{
  "vocab_size": 2048,
  "parallel_block": false,
  "lr_head": 0.0109,
  "doc_mask": true
}
Each number is 128 + 24 x the weight over its row's rms, rounded and kept within 0 to 255. Layers, rows and columns count from 0. Numbers have three digits each. The size before them is the row's rms in percent of the matrix's.

# layer 2 attention value, 128x96, rms 0.0537, rows 25-63, columns 0-95
103:139134135121091141126120106130142154110139139113194115047138107127175150092125104133154101135116145135095119147133146176101135115153154121109130149142125095132184130107117126087100134140124107091114150171119122132144114098180142165091107136098130152079112138118123116115112099112112116134
086:116157166155164069114130094170090085094070131129124117141146125133157130166118106153125101108109127120104135143123103126125109115130125097172160148092092162158114135136145120122163152162136136153135103123151097122126123143120163088124099106145120124089126152130183132137143107154090126135
107:160128114120129131177131109117138162109098152111100124126094132088112122120142181153133081144164089130134130159146150113160130131121088080064154150139154113068111162137081095162113122100126114089103111124147132133127127169166119101134125130133123127148138133139133117139135167114152146118
106:146096121112117129122114127133085131114083125124099110150121154083145129158141154139158127108187101145125125158108143166136096122107134145120128166106124129104122138106139117100168064120151131142096099163194105124152114086154078126097106149097125141122136087124106146145092136115134135123
090:155132152179124103108121117099107134085130119157104126143135138138113110123149122148168100114086151112156103104124111153179130112119164103144135142127115098131155170155075107098095146111109139121116090165136128110134102142122159126168129112110129105112076083106072154136148124127149154149
087:129141128129085095118101125128129099145166126129098143083063116123121149096139095107136126120117073182179111122129160112153122152085125167100109104113134135148150133122096138136171073131129148115113109121097150093169106121127154153120146158131112178123109132122140126147154110111121124140
103:123099176141165139104171107115152123098120140092125141168097140130105115100124110107090133117105121146076108179132146166146139122132131145066129158105071149152119066129127116161169117136127099116140137113110111139114105142162140127163122130137124120129161081118109103098129126125125096133
111:135171117134162111113142143102152105167156146175153165098137155166089097122098097121141126102107181115137135159129153104108125130135115137166148147151167119081116133145105108099146123108120148130108123131121138119147120081111114145159145170156185139119129113082134116152104131155131158160
105:135130128099114116127091104128113096127129121137176173126116162126120154107121146114142105120098172104151111145146152110119122093118102151112152125101143169085153133143128130176152132155088059134088109136175171108148130109174112111141117133104158126099121102123133115088123096129099131098
099:158138102115103106104158132210122102111124114113179165143109101131118112120137129170148106131095119116111116133105054137113126139130108111143145088123140105108128145125145148099104150154139096150131116088113149129111144126060156137104127171136140106107108139130140138123150119115182143115
090:105119144089137081176104120158136162162128097112120129123093151117163093151123099129134127124091105093147102118108099129118129133114153146096119088092122122151131146114117139138144138131060130132118119124112133126131143095131121136148099101067126082143098109138158143173139177169160123108
105:154131114090110133109118129129127138155058112079130108103166123106150117092146144125117132124159078113131132107130108117076130143139124177164125166147148104084116106166124148167118100133169162135125177120123152125101132133144173118133182123133111127143110159103117147112106138116137145100
098:075138154096142117125183095148120116114136152123129141128136167155117143126103093095123096125084105136109124145147057104120142146118108105110151124138134158104127156156127101107112111143128104109115113138104149146083153156111130111074128106167118062132149155127129128160114119163117140161
090:084128158148139120116090150135143153116125132167111065127092142121131123149140130150129172130120161160160076106164170132143136104151120108129155143118105149143111124139135133131120143148084109143126092118119112154186126125130133142075079146151120123115105119094111144124117134106102059139
109:147118151121141144180112146110085076089146090141125080115149129159097124116123110142119109105141113113137110142122124158100143123125136090134099120097129137176161138152134147098118097130141140136133154115107130135093152165066137117139136094104108073156173137147124128117166119106145163167
102:111138131130065103133130106114082147140131180099089132116137131112128114150127129152142176168125111104153110108122087122143098097125169143120094076112129156155117163103118120138149147114094134128183131130134128158140154144101103155175137114139128112129119186145137102141153100111125147092
103:098122176137142158139105126146094117101127111174131144099142108105087146169143128127146155151086123199151117142107127102139144127145091142157120106150122113131115138138122092128141126080135111106124116141122089204155102118108125161147133116143165103123103115119095157133138164104126117165
113:106149085144122117103125082126197127157152139136154075131127111123112140110107124135155171086116144118097160104158144150127137117108123138089114094136147112114176106137214116140115150114125102125130121111133159143140124145135100157118122138150108113120118174126089121137094122095126122095
100:081130144090130144153139093126162177143182114123102122135107140106131150145109148075129112124172116115107080128119086135080140124143136128146132115114095130129112137186147145136122109123153138085113174116132078147164148118117117127141170102139118111137161119120080152146149103139119104135
096:128106107118131140148139088131099116113103073110135150124111144137100082165143131140135152080095131107149127116109104145121125108156148142092142191104081107089135106127131091173152125131127101111078118124093157123154140173113166099116145108119138120131141125161156114109124164125151088126
101:102124137137075117132117123134114154196094141061084109137144161113118152124144144130122117157174122158129109154104087174135132141135105119117170116100140124127114143184121146118121136134125117114112105129133130136116109117144124082165151131125143174165158070147144119088129111116123121111
104:130174145119132131160149139157136142081153129131176131133156122148107154133092125157126199109163133140160102091159096121144092123123100111111134121101126118107135123128122140142139151110122112091121136137106120102104143167131130146120094101130143151143126091134098106174122187091076164145
105:138151167142099113133110126094134107126068096092117135125127125115154110162129136176143177153115158141131132139136102117140132130148117144149147135109135127108072064107138147155097084126125149129074146094105122127149122138116100177133133113155134138101077138094093107130142150153116103149
103:163126106078133143147134137149091147156129131177158102133140095115134126168157099104090147109088134130126148122114142166102110099146113120140119119146135099110072115102145137131152167108175086109159113122108133105141142106143123128115110095143108059148129136112154136157110160154164105146
098:154138139114139134128112143121111213099157147159133121157112155150105177120099130125156162137130150122135106113162123147145109123101089106139148079122148098151084162101120118096165144106140145076136151142142124100123144109101129166154126114125103178092123115120111109159154127119133110152
106:119150141176102114138109118124106118144139122148139099120109108118118111168087150127103094161142139170120117141117086145147150158146127148143116123155145124112122150133089067148126144149135141117174122121105086120142106158077157137141133131145156155130085085145116092112100057149134104144
107:122090098118140135123138118151152086113161128139099105115139084141136090106111159154145095137110093082135154121130096108137142124151097153124182137122156184091126133152132121153106142174112140147127106126172131080142102127131129084144104127130139127120147116169139184082125128140095139118
103:133112103142138122136120132095144162122108097114113133135147172096161120093126120129105095130060115150138126124136143124134085127140159118080159119135137093119121157128140125108181108134093129138121132116171129144162086148165155164143114156118089160138131096140131084070103133119137149171
108:111129141134163114155144158140091157137110137090122127099091148122143142119096164160073135112156164150097135127128084135092134102163149150094175138147149162129109135148082157122133153132121119129110168154120137151116117098142134165088134113191078141125133156104117129132113102127124101128
101:097176132137144141122143093126122165102188149128171103122128128122106126131182135110130135111125128110095113129108181123114144131112128121152159147147124142080166086103129139111101115107120059172122158108173138126137113133123101107152096095112131109112165116105121101131125156098163124137
096:097093122165132147124141154124107166097136116141152106084139140157069138143154132126112107129123144142135143080141137132069115135152154152163144163121117126122100070144110123110088121165140159159101139160099149117165130088133126067134120117118142157094099139127130133105124159142130144154
099:098086126126159120115142099111159104130149146133107152106111127106097145143130196099144136117087134117125120152161146101128154187101138159094140159152130064086091138124112113111124112127117151137088147140121120093128099143080146113147160162161096102119121114164125121119122113141116148131
093:115115137158090164133143135125114144131101094099147151095162128093119118120132114119133115142120088105092134169122126141103141157165103134095134146152116133156128117104125135126162124082098094159102168118165108115127170140105124116139098170160126143155098127155174120086115146161188101132
098:107115149092128117110147096139135091088125133141115149138146089117108148130114101152131136116118099133115162157118113123168146138092116162126136153116143169087114133131078066174109095128154115161109130094134116104119166109107146077124099116122129135133143117176143190116111116116153093119
087:156149120136128192179107121102134117166134104113107154157118138143139159129178122095083117144124122089148132111109121125114144128152142154166132112160159147125088140137094144103144120160139125149117130128160144121138102120117097109126071160130138110123123105126095142182128133057110116100
091:126154107141178115075102132111126115140130157141083169115118098086117138119160101117161127119135125178143112143147134181118141140131101123174112119119125177107170122092093137100106133129115088114172122130149119110144117115086124148132128152115138120127165128172102108073126154101109130134
109:123133125150091141124096152123185126140135160114138104128127163130069123146132161154136123108113119124141150126174165133115074102111135109103156132116093122177123172128130119118076143139114110095110101139131176152140100132118165158146128139128123140103181111161077128111147121097115107137
096:172129150154066104146112146129093111091144087131125190120116136137109097144156135130143112163144152144151100119113120174147122154139103100121142120140146092093143136120129147136147163138143090121110166109135093095147110146081105125160134125090101111128104116088096087139137141142100120105
096:118137179135085109127159141167138138134142096147080094137150128103113160128135195188136114070126140123111136134142144146105168154113118110122086137110137125148123099159139109138125092150132126120095144148108128130091149134130115094122173114129136163111102132137147140132105150084158161159
# layer 2 attention output (transposed), 128x96, rms 0.0674, rows 25-63, columns 0-95
114:117145087095135112128148124123118111150079116154114148187127106134129128147113110111101143125157094143157129136181148126150134092137118155181123112082123110103124127167133138145124149094133166106114151093162135164139103166073088113161108110159120123169154136116119120142138118137152153161
090:129112106138132137133132135114170157160179083167114073088108131133102112084087116159140139161108156121121146091100132118101143141120130128119111088153130065109118097084135101151110113113114109135129115115084093135136086134153120141110132115163130128150152132143111081105161139101117127125
098:111144122110134101137114091113151107137146112124174140138174146111120143141104118138146137105106144132146110141128144120149097148148133152129109068115133128174106080139192179124103103143072140150124110143109140141116141069124133180129100119102127082117130154119139114121097105162102153145
107:136113122167143160133149108147113155100137116137178157111151142159104121125127115095109141157081158108125134094139121101136149115131105118153113073097133122149164123170139096100104099124140123160138145128108162163107139158088184132125136141139159148131131131160121167061130131096119095120
087:143128132118135163166144138113124103145170126126108127102071133121143126090109176124133133177161092126124164116131143119112116141106124120110171140100131163172098141131154140091148099127120080118165132094117112125126146101127103131057119133112161132126179131184122135107137152102110131135
096:118111146177142142137163154106114172111176137153139118170071123124110128120105124117133125152140176091111133121099128133088122134137142136127118128136132144106149109151085114084111148122132101167128135165156125126144122114095138115101133122185095075129164093142069140139124128098145143104
099:127152096108088158163144149154136151153104105150117134106179120145162115205129153132141145113122071135138107102125104095137102152114133132151149123185168106114123176139139100109120123155114118118120097102142145116148163100118086148089139122142140141144122162109111130128121139104149097106
099:115110130098112173135144118139141148142137074085103078142115101114105118123113161158120147163171105092129168147136127143185130111152110153097131093161101117139133120108144139094153137100125068121148124115123109127176138173144160132120110120094127082131114132159111112104152125129105145128
109:127159092122157142146161146141144209143130122125148115141121112124119097128156123150130109157115123152157143126123153137185148164115155151182103142157117118138151125126136114101159171104146182159132149097156122147137126120095143114160108135152101120156188148112109134160128104106116153125
078:120094129086150157129113078069129108113129140114129096132179101140142115130117132146153137115110130134130165144085090119152157118184139158060125123127118115142087108127111141122124127093123138082141131126143133089111086110163136132163127122091134165125142114155125124161123141141123184120
080:103153118200159152129152165109138122118130139127125133137155137144126126129137166132125070107120143096119135141070143127134166087130148134133118127136072115143091148144121131143150116116123142166137162106124165108127097170122142123144130151138109144119201112123108176117145105121092163158
097:133113143143126062136117082110120118123173117138158154110121153095141132114145123119119116120116138136109142174138156158143130132153120121071126101130132158160142169055101168114120122123138127114150111154155144134161133159119118110110124156093114169112116171167138136140153173150125084136
089:075106155146121106127124146110113147152125155131088101106095144096135094111139177112171165133116134110183139126100149144101154158156134128141126126124143106173110119079100146109093103163148121102130116125126130076105115120169110127127120103162155164124085079116113141106142121110140128129
080:118100143137127156109163121162108111133113089093111139155139147122090152163121134084101120120149104121133149108101136136142110124070160118163101127100136125097187119112165093110095135110147148130114132105137120158110117127109105108138180158151134082147119099157141092109132100089082133110
091:125120110115176132120132192177139145117104167095158150130132142104141145138137150113112138126134126143142116121154121117107159124102135122168162171125134118104114119045125111159129141144102123126110072127113110081097082134171122122132128163121123191108119145159117117143139138149130144120
120:178122114149148073126135139107124087118156109166146179145115158138159137117109100110121115120144097144131142168085125155140116100121114086139112167162111111142107087140111135159152119165145126121108157118138141118130117135141124122088160143101082135121159100128107168091150109099145117180
093:112110151114121161151150144136151097125105124118125132156087146141135057087108103130119127117126130094090125106107144113136109122087147087149115107140114126096126089112147106108112199168125087130102125099096141111105141130094123139151112125108118092115165086124177132125126098113088135140
109:127095139078144108088081148145078110137118131095111133108140133123119143139145080139129124161167097140127097125095108142092094084158157091137164168120140127143087112101074159123112125124171149144143145124143122102157141122131145098122137130134130144158137102110160122157154094130145091122
095:120121081139111080104111135166079123139064178137148130117154130143136137160145129152121196140109105142114116099137180169112133108117108133148133111135157118126153131087122122130119107143121120142105113143139172114094095132119087120136130101123086135142107153137159136129064134148123130144
086:101108148151141185134139128128141168100120155146118135086157122146153153122153128128108134195131147167098090097192117069108156132109158115163123131167134140161130173111160157122113112129138149119117173136135107116105126144149163123149121144155154149115138145126136156145138116144150123147
096:170159119158094116151144120105124117126156154171159155138126116130122130085079142162165141128136112101126147115121154148173111138154139125106112136109144134155125116147108143167107113146146116177135110151133133110103139077086090159057141144137124095109129158144120133140089124150120080120
097:156100122122141107118114177151100096127089136128122109125121095128097135126129136114173095152090102154107142126130145148083166097122145093142113126148150084124131139071141132105131118116088153108093132117094102150120126139144122137100156130125107085108155143134186054143124130147158131130
087:129124104123150121146146111162146142102148129142092135170121158139116167139146146092137120125134114115126112122152131127116059137098147135087145156136149168122121157118106135104136133169107106124144141178112125107109152108112195092167162144095132097129174129126178136168098108107136122159
098:084091120115130123118090132170142102104101139104081139123159142130130131106164143145164129091116104104134102146141092129116183123107147120073147154154138141151119105129161099115103134131111174147104150133131117103082122165093124090142134139113115176102133104170131149114152131157143141101
101:107151127149134124106155114137104072185136132132130155150136141159150125132164132130122144131070080134129121116108148165107138139115129135121111154143130159154163080190156133131109104170115117167142123133119111154137156097139098119115137110155150087158138162118158079105131138155105157126
096:111122112102122144130114136122167121115096115146123142140080130132107130113102138133165172127128103087150111125140132130132092120141118115124115108140086121149128107145096130126125129104111099083126091115081156152140124104194162138146107086102138073106145116053153154115150153103110161149
104:137125156132115155180104165131152170106121117157141114136107123100140095124105163114158156154163195153127154150125133143117127180174152143091086116118111096138127146106110154123169150074112116118136131146117118166130114131145133128123142117112143093115143112129104065124154130125113102102
101:140113154141129133137119095151084108103131142120148129168122144134126132122105152099127147086155108126148144131122142115161145155132085158131128132146137176105120112122111127152068102100157125106087105111154119144122159137098114131098210145074136111149152137121107135116122163164116073113
098:116110127140125130120155134130123133131125157163157143167177115132103103120151095109167120180143168141157093109159170125144119169120093124132114070116116103111155122090140088142083063119113098127141130144151137097156120145142142098133105121131150077102143154125132128111129159104133144109
078:157121141140121157127100177200127118132094124159119127105099123128140136113099121139086102144120121123152122142157090149153099120109155105098156122089157105137091154116137118165095152129112145139068148121132130158141137122125114155114156165169114127124115110159095162111130092181115113113
094:110097170126195119151112123133123117162080126123139141111144129136153146107115126149069123105122096069124110162160075131134139119105120138081107155137138167115157138135136157145129123086106127076147149132101087119147096145136089119134139151125108124124130126131135087107127130139127076116
088:161110129117102152127104173146120182133114144117164116137121122143140100144125107156154106131153168111112150086115086149163175073172100127127118114152130185151147110162155131157151131141134094088128128110111132155183146132114152138120102114123157097120107116145117150106129149109138158115
108:128133106077153139130170080119126157147095114165094148194147118147119144176150132128165111103137125126130112114147103116122152105145132104122146119135124132147101144154140145137127156110118149048106142136109144113183105099147129122129126116104191135118127146130085116103111100144112128153
101:098118087109135149190143122074176174153096120127132153122120133123142096134135136126126147141113141121152100122094141140157149142176140154109113069153121150124133110130156114113139150130112122096131127143121115081131101147144173136123081095124136170097078119110127106138150136110084107147
100:120095132121168116149132122116126139137106124113104128118121103116137122111127108123123069088073125101174141105091114097157101100127130161103144144065109121106135144198112064112096161134137123161147150152143102158151170125138078118144116106148139134119118120124118143115095127119129127141
112:121102186137157156169142100088107136129143117089157100135120118128148095154116129160100134079118129117117153109107140140118102129120126139154111122166149094149116115184119109146149150152115093184156099120130130173133139153102153142124172098138125123136114124094135132179134103155116086118
115:123108149132182151131165135161042094173103138171128130151129124155143185120141089127117140168130107174135138110113119123126132125133125098149119166123165126124096107134161124132149117137136156144142133154140100123121137128150112115109110127167148120178090114123159088136101128141104106111
094:110108107084169187125127124116090148152128135120106110147143121120100176161115149092156177089089081118104126100118119117120087121136141155131130128110112150127153132122156069110097111127102122119142089111121114105149136128158172128087117149139124137147156114165110118125096126086115147114
108:119089116098156154147150100129134149120163144109154145094101166149160070126100111087151138155099114142157127145166133156138112121118129117144145138174113128106152131091068130094097146104130120116143092151148130149151112161107135133097086142136137097155150168126121145129160125166113091117
# layer 2 attention query, 128x96, rms 0.0535, rows 64-97, columns 0-95
107:126162125091188137121147118092098105105103112145111120105133109147129120118106129099176162117137122150096145159125123140125106133152171134095082112155180086140115149123147132117096098164126117097098105152123103176129145103139108127103134116108122082176182139153137158130149131123131124122
136:136103109117148124171172114168119126129079141119081135142098117126153124048126133131129095115144107115139114114184152135163154098140121146143142115115121118138174146110185155078126148123181139131132143108099115148131149120138159142135128137127131134108147160097145100114097089110139137106
102:154114099094095119164184110150143099083085132117120149139125155102106092125090136100184102086136123128112115098153116120144163159117160168127100123158086152151157118093130158112139102121139115104115148168097136139149121141114137122129112087142127127177145121115165112125139121110130152137
105:133133132139103164127126099111169107108155101112146053141181141140128168185133126116150128081135136124089087109112130101117153135084146133112117119115105153173140134162123150107132121149109083118148117167124128137155113153104109132112138132142086107131145127159141113092184132122127109112
125:167113149111103113183169082157129116113108128137097119146135156101094100132098140134137093085125131149140110126182138103139197127117125126161120109154114148139133150092165166112124133111179132106131150137078121124179103137106160118145105129140143139170115142122130145114110115141115123102
145:146126112135116129192169107157144126105092148126124121155168158107144107104063137124153125123113105137123115103162123100149152168114124125149109118147139106113146172084159164123113115136179099111128095126068121134161125126133151103155104123136151109164149116121167140096119111109127119098
082:156164108149122128112102137099155132114151134126138120112187153115139124132140160088132153139113137148133082161131142105108125164119167111079112137167080151129135105117115132118123125160077155081154099165145110144115105110162099130121122149136115105112098133171090156081139142152125130162
096:150110128149138133151142118156100115160122148145135157103083119097140084123155126139118107127106152118166155148156115161111129104149092139161123150126157084123154159107164093071122101161118147174081150137108098098145144114132161111106120160125118168117137107108122082161132123090134122114
145:118139161138132122156137113085127132148188119139162113154159157118093139153113140094116143140109130171087125131106145090088151178120125079106114158112105109071135104095101123102147170131108135160125100157146090125125099105115147110128127142158103164145129099151141157156147124123152130130
139:104164152150141157149100149071145139116162134123184103141154117125151134164115138068141151175095178146094131140097113133111125134075088106094120134143137110109136144109120137112108144162129127131102079143122083098144117113139105138148139151104149154138127118139126126099159135094142120146
162:162116120113098105131173095163123161116108110139093144103143160086093116091067119158159101107146151122132117098150166122173145150152130146140128107148123144142149130124122155075122135144159115118116137155105118145175123100128146127172124086163118115159145089115146135123121142111156149098
155:174090125101095098152158076144136127117097118138083123143165163125104115111071149155145125098124123135127097117165141081163176138134123159162129108137114133138143152089131174101120129110182109116140127125082140153157119130112153094158118102158115120137139131133133142108098117123141118115
126:135097111141112091154164103133146120135083119124095163135149159111134146094108079153141094123136134133130117150190154120133122099159090128137132122151139118103150142103156158081142139115170129125096123108063166132146113143147172131155109114128129171131161108093117134114096135109135131096
110:116154110123135127111094134100081091154125160143140105099131085153147101144138132127125196141133114100133099099099105162126107128152158178138125132099112103124128111169125116130105099137100123143145117130143125092099176114141099095101139134103107083105122150126124073166137140141130154173
097:093159138145133175166127100118126163138158139131175137128129181133117136156102127084164156135087126154153134116109117107120147160084151136097087177118113137150120150142110144167115121122109114108125125142153083124161089115150088171131097139091106140126092128146138121115157121117129104154
070:139138131168072132100136114106147129201154126126131126128109073122128122132121147132136125140086133147123083156106098133182166112197139129099108107104153110106112102135131120141146107096154096144130154133116118097127122117170118110166129135134136159096131128128089119104126162130134174113
087:155140143141073155119161171116145165134140095140127064125135132138093143131145156141130163108143095134131155132113150126127140123126143173128147160133075113130110068174126118141191132100143123102147124152131165127149149104108096119132117140116138106077165154138147131140096133147141117106
091:099158106154097128112124094136106138122151087136102134138174127144103169148122132145089161106128111129126106143122118122172123140133170149125148176161102191112133133184128120122135057133135120072125092141128170120131106088105101128133117125139106130135143136162122164136131105138126157136
075:167109120076167119148114107132095147119093166135152161131093123102132077150122097127151141151096090126136104098130131124146118124138145130139141087135152133142103115123137081160117117128152160132128117144097098140134145176143154179105113075102139124142092159105123091154098128119104166121
082:134118072122173108130169123122110130180143125100166147108141129100089144139114145136160145153124122110129152102163103142110146142130150141091106138070083175146144137134122141136146174120103140087136125118128116152095134104112082117130143114146085099129090161159106091159128112120124124149
083:134153112143122109110086118091130106093124140148127094112112148152166106107121133128141158141151082074126140172153115150084104132104098135084122135127121092149138165150133144082128133124089063100174127135146121076128146117105100120120151166100118112137107119115165116134144133115104120108
076:149131186134130122076150142131095132105180141108131083129080123141121133141166152143190120125093151136118138128143136131107131107136078093160142122117160128149131089116146148130162129134141103141106124157133117092141126127156179109136102142098140117099098110150149157154115185112130100139
080:132152133163126170115136113128067131108121125128109097143119099146120169149089141147171153127160146137120090129128191128134101105166180098109138109159144114086117096127146129154121096181132136117110094115120130141153137090131120126120128156112106116118146148076091142084111150115138130132
089:137138134125123092117160133103174144116116135146176163100140179125116091120139081127116130167142116154112121126104128146114102175097140146120114150119080100171130171151106131124161141095129111086154124109136130119132115096099138102147090131163102072122117139147112159136151149151140085142
078:105100133129110126080087134131094111120141134112101165085132099138133158108151102142110107104134154117119132155129114140133146122125132144139152145100082132081125071148141100116156118124134112127138135100176168102111158131092115135159146088191123146126156124099172106147083161153121134119
086:124134068086121131144113098130162112135112151139172154118118112120147108132153079078101117147089064113117112115157122141185142136096087140156151155125150142126133125111121148103131106149114116131147132146126161110118158115106148124121138118139148125147126098120103136112160060150161089146
078:135121137087137150132132100156111094104114143153139149108103106130117112148148093120119125116138165088135084092169094132104148137102144116109102119108142189149128155109112120131094118130092093142142150097135105091104166182091133130109115100163153118134119135135110106193142129161138141153
092:130126145110111103113155111145084092128143169143110098173141113121135137145109128143165129141119103117113143107136088146139151090165131134195138108141139132100076115126138131143130109092128152124096163152081132155103176140190138140111109080107135127114183144138120128141110108103122116121
087:146089135126111115120124134176137129163133157138097133160111105116137119123140106112131083113119110116148104124128114175142157107150126119165146087147150148102129104110152128108119120168128112172111128123131153134141153158116174107133133096138154177140206143118136101151073137131169175147
087:159100119124150149128140074118122117120154170127109101169162164122112169087124100134124163133128073100091092127123126170155147120129163137136152134117064168135105109097125138148133132137131114128119093125118163147128121160118131125104147126129155089142155158116099127107113096133171173134
079:144109111079106119125160150166122130138080135135093155102107101118160165129135154136084090133130081160168150111167119146130123149145104150121117095127173127137128147125158075130115134086114133152144152140124158141120136156121137119129145119159136150128156163157113072194127137137118126136
087:138159143149077148119114153133134118155138133125159106144116119133100085142136115148155085128096129160107149151108127126141151095156100112142067094134164098151116124137094122153167095131134119125079113155133118069111090125134158121105100134093167130160094165085153123124137133116129116137
088:132181133130124135136118124107115164093127093130135063090143140112135135148127115117171139140117096116115113121118127125103104107133124147141135104094103125160110131088107140153096173136128101123144119120102141138146116118154084124105180119113137078087115150169156099103129091060138156139
089:134100134148115128151104129159082163125163162129118166101079087096137131115119149149108125093146149111168107123122107116132106121140104114165134112105133094136112135127141115085060128139139149168101135136127127107134087183099148157139127130121127176105142112109145127173093170143111115119
# layer 2 attention key, 128x96, rms 0.054, rows 64-96, columns 0-95
142:149093128111122126133140108133152110143104115093089135101117128116136129100109163152118093124106156088119141163135174147084178105135147135149151136163143110172096126085127127102102121101141162113082145102091138165132125112137120174151094169118150178105126151120131133125110117100166126103
135:120103157115132133129078165155145129132154125109139107127129137171113153174105102163127131109157109122145129136108160143106148123168151082143145100175116140184106141103129129141148140100148133082093132137112164143106107137142124192123085133083120113097117098106129146135113138086132125095
119:147135171167128135144129138082145127142148100141155117098136154144133161147100155127137132144103141116114125131111159142087104139169141095125121109143121054172110105112129125119119156130115153134080095139114106118166085133141114140143119178107168150141104073125128151126143176122152107101
106:120124140134127141138153111105143135107146113154148126154133198122143177118134142100180120154126147113097130115115134121107078091142093056122120134156115133146110117115129118120125163119098165138081131141091120143156108100130104159152138143129161145146117100148175128073127147117132093103
145:108112134145120143167138132119143143109131144106128089144157142114138134130092145111128136149067158159111123170124128099119139149094107120136115100190143114138117146058133172132110152126151116091124123132075087123158101134148123152145121115116147142155071133128139148125116133074154101092
096:129147109103170104173138136134130132108102120121110149102121107121155149088099114141120145176126142167125161131135076150102099136120133149143091100146159135130174178085143145129105099161117154108119107133144142124105163098114150088112199132126154112120156150153141119110162111117151117119
098:134155126148175140106094137076139115118115105122144123085133178109119106101138085087161136153133121120099123091098109129117068129146107134106103125120138119112138119140103130096150122150066078124135112158180117117146112139128123150110151147120104120108164102159142085112167145144128113118
095:145101121154117111122136138183139144140129112112122102115097118101146071144173155139093125108101183143181120132181165158090134128117105123144125116107124121125163127106133096112100153117172173143133121121130130160082122098119103136146135136139101129117130118107114112176097110105095107161
115:161129132121150100149189114139122150066107129131119159140108105104112098083098139147191112100139092130134115095169141092157107138128100138103085135126156159148126126123126120120132133149123141162119148117134114147141115139089116076131125089139160153146166113146155114117165121122090153110
129:153118135130125086135136115154086149111119096160109105140171130110099072129107159142151123101146130134113131135145157122168110155116117174098099130078118143098155134112119122119145130162139166163118131154120093153130135151102111092154152080147113140169119079154151124103164115120092156128
136:093101146130140116164161157128141102089134142132114121158117151131159168147116172147164093130085175113123102152118139135095099106138094125127140121133128100154095153079141144162112149127145124112078160098085120167149118109129118151120119130136168181157100125134124133116095131086136115117
135:086123149119141126169136135120135157128121158089153084151142148117165166113103153123131124158078162122117116157117124122099124129113108110136134121163126126160102164071142151112086136118155125091089120117100123135164123111168124158144121095110167158157113148127139127125105137071165096103
092:147077129146108102144107153168118143105134152138104103137125125127127114102121133132096138134144106117160164136166146148144145130144121167176171132131097092133137168089148157133108119091174148099150150119073124145114127088113130112156118077149122166155137141114101118125126069099129156123
175:136170116120123150099109111148101082158129124131127138106097094163120095133173117132115145104179112113140140085116101132109129130148163133115122121111127131131127121187151082119129112124092122110159125106184171117079168150141149124083145153133089090100147147128119118145136144148115135167
088:113133141127135130166137125109150127076152074173155130117193185112110144117092133136113124087131120147105137133129114093130133135114117094106108120166158107126139160139128157095101107164102116096118139161129131107171103131170129133108114144097109110094134119148145134097127091112162081133
077:141114090182156153129131142104106134148158128190111111138057136134099130113164145105143090133117141127158126121161113163129118144167103150139142114151128150104097150125134092156123100102115077136089151108131084159131105107143127150124132151146117096112140142148113133083132132172119101137
084:115100137110115175119128108096130149146097137154123111109115170163119163105122105121159107098165133147061146146109126124183111142104131124143152149147133122149120098130125144147160085111097095069148131138142181146157113117103112114105124158115118104096145155126123111134141168102163098131
086:113189155122109154127104109098124144112127118073139134127133147185124162133127092099157124109138099120154124126082098133147101117126118086138161148168142153112108147142110182120161126139116095093136076156131138144131105143156155166093104135147117143125144133114137117121174094116153142109
078:152111099106145123120107146141092080131129133134123144107104067134114117146092161114135130121110151149148148108108121142107098113100122170138091104125158109148152152084144068135083107147198155153113093122112134138110151168137120121127155108094093096127147131088124154137125129116116118108
084:108148137115129140120151147113089102138121076107125145128151096101126179148135173136127139122121148118081144136117089113094115180098091157053106105104098129108103103132136112131135158121157105119144076127163141121123120150160134124132091127129102106120129156155121148147111087131165147121
079:157170133149122143138105126113147148127118100085115142149103178110148137118133089121123139149133125100106094146142156125090135131121104115117119121182107085115112092151138106077088130122083116100189101142126151128144123105137135085177158160109139132092149133142119121110130174143138100106
080:145113134160142103157136110150120123119103184171108088149122133149123154150125155170125081149138130153104158171141136163153119127120152110161187173118098101163134118130141136147062156131146123144140160103120097115151165091132127128176128112117103131120138136136107137133139140118097109153
083:133132170165126116125101121116080147079109160095101111139140150147133092123095123147148139117162110121143118080109159156153137129157159120117135159153122148143094079112106125112109148127167123134115123083128094126148122111152106166112115125111082123124151115120104102103202154125107155146
098:128161124144138141122138139119148088133136097138163172104168114125140133115145080145152106178124126158105143155128125118146156120116140097115102156128099121119124086110106122124161152097101128089163111158087167113122100169117138108140084158143139121123131167128105157140116148172151066100
090:142127127136084095110097144161132128142144159079147129147083079146135177082134153142110107128167096087159094121117139117138109092120130153116171121144122153114104114138130124126156164127149126134149126134119138157144095173131103139173093127136149123157114107120129165132075136133090108096
089:128157138100151122117135168147165105138151133121176151115128106111137117131181107081119146158106118132147138105138112159100131152143092145153163116122114123122169178079116117145109144133097184144151094173154176128111149148084140126118130165135147108136109112101134132127100102163115115149
090:118124135139098142151109131107107124150090153100123153098161090139127123130149165100102161131100171076154082144132117112099135124139115145150114127107100102132130124101187088127120139121150140115147118128160116110117087180143125112149151125121126142193114091123100182139109151168114122126
095:181106116126140094127140118167108087091140212153106084157114076152131148141104169111150134136111127123129142136100104168130133134138143152132134154142131104156127128116134141179110129091156119123139143091141115150126163119158135136069148108104089122127121137116143110133154105109106133151
090:136083111105156111137133119177116118124143143145130105137073093148129148138153142116094142119118128077179096120113105144131121094155142155133138119118119104141124151059150130148112123118123185139120122098129124167116141146106088154130144112159163120146160128095115083148123114118089175148
091:101135134128170158106117091135137113137120176136174103140162135144119164145128111087122144161117112094076095133097110149145124132144148161140088150121132123148139134107147151130132137141119144118108106092185128153115171174132114143103117138117102110142149105124152075120126106101179172109
082:147139128089109084125119130137097144152108125119147126138071093121122108115165170152089155132088151101149139121154121126116154133097106124160135117116124138137128118135137073138127114088147140115128131134114118139099140135119126113174126080135152145179121146100141203198125143110131137102
084:136098121175127144151134106144165122102128136181129083175129148100135130135169094125157067106130154148115122111161138159134151130114107116192146147117115112150121120154142123142133118104098122118100131123113079103131141130139133116156172149141136127108130168104061131120121120109108138175
090:121157111136149140099124138118095155169108088144169082100163162138110159142108113137146144156120125151117158098109126117168115136114141092118112088125127084140119117135144124106104095151128098120125119103151146137142157087183072126140137139134125107097108141167181101083145152112135136146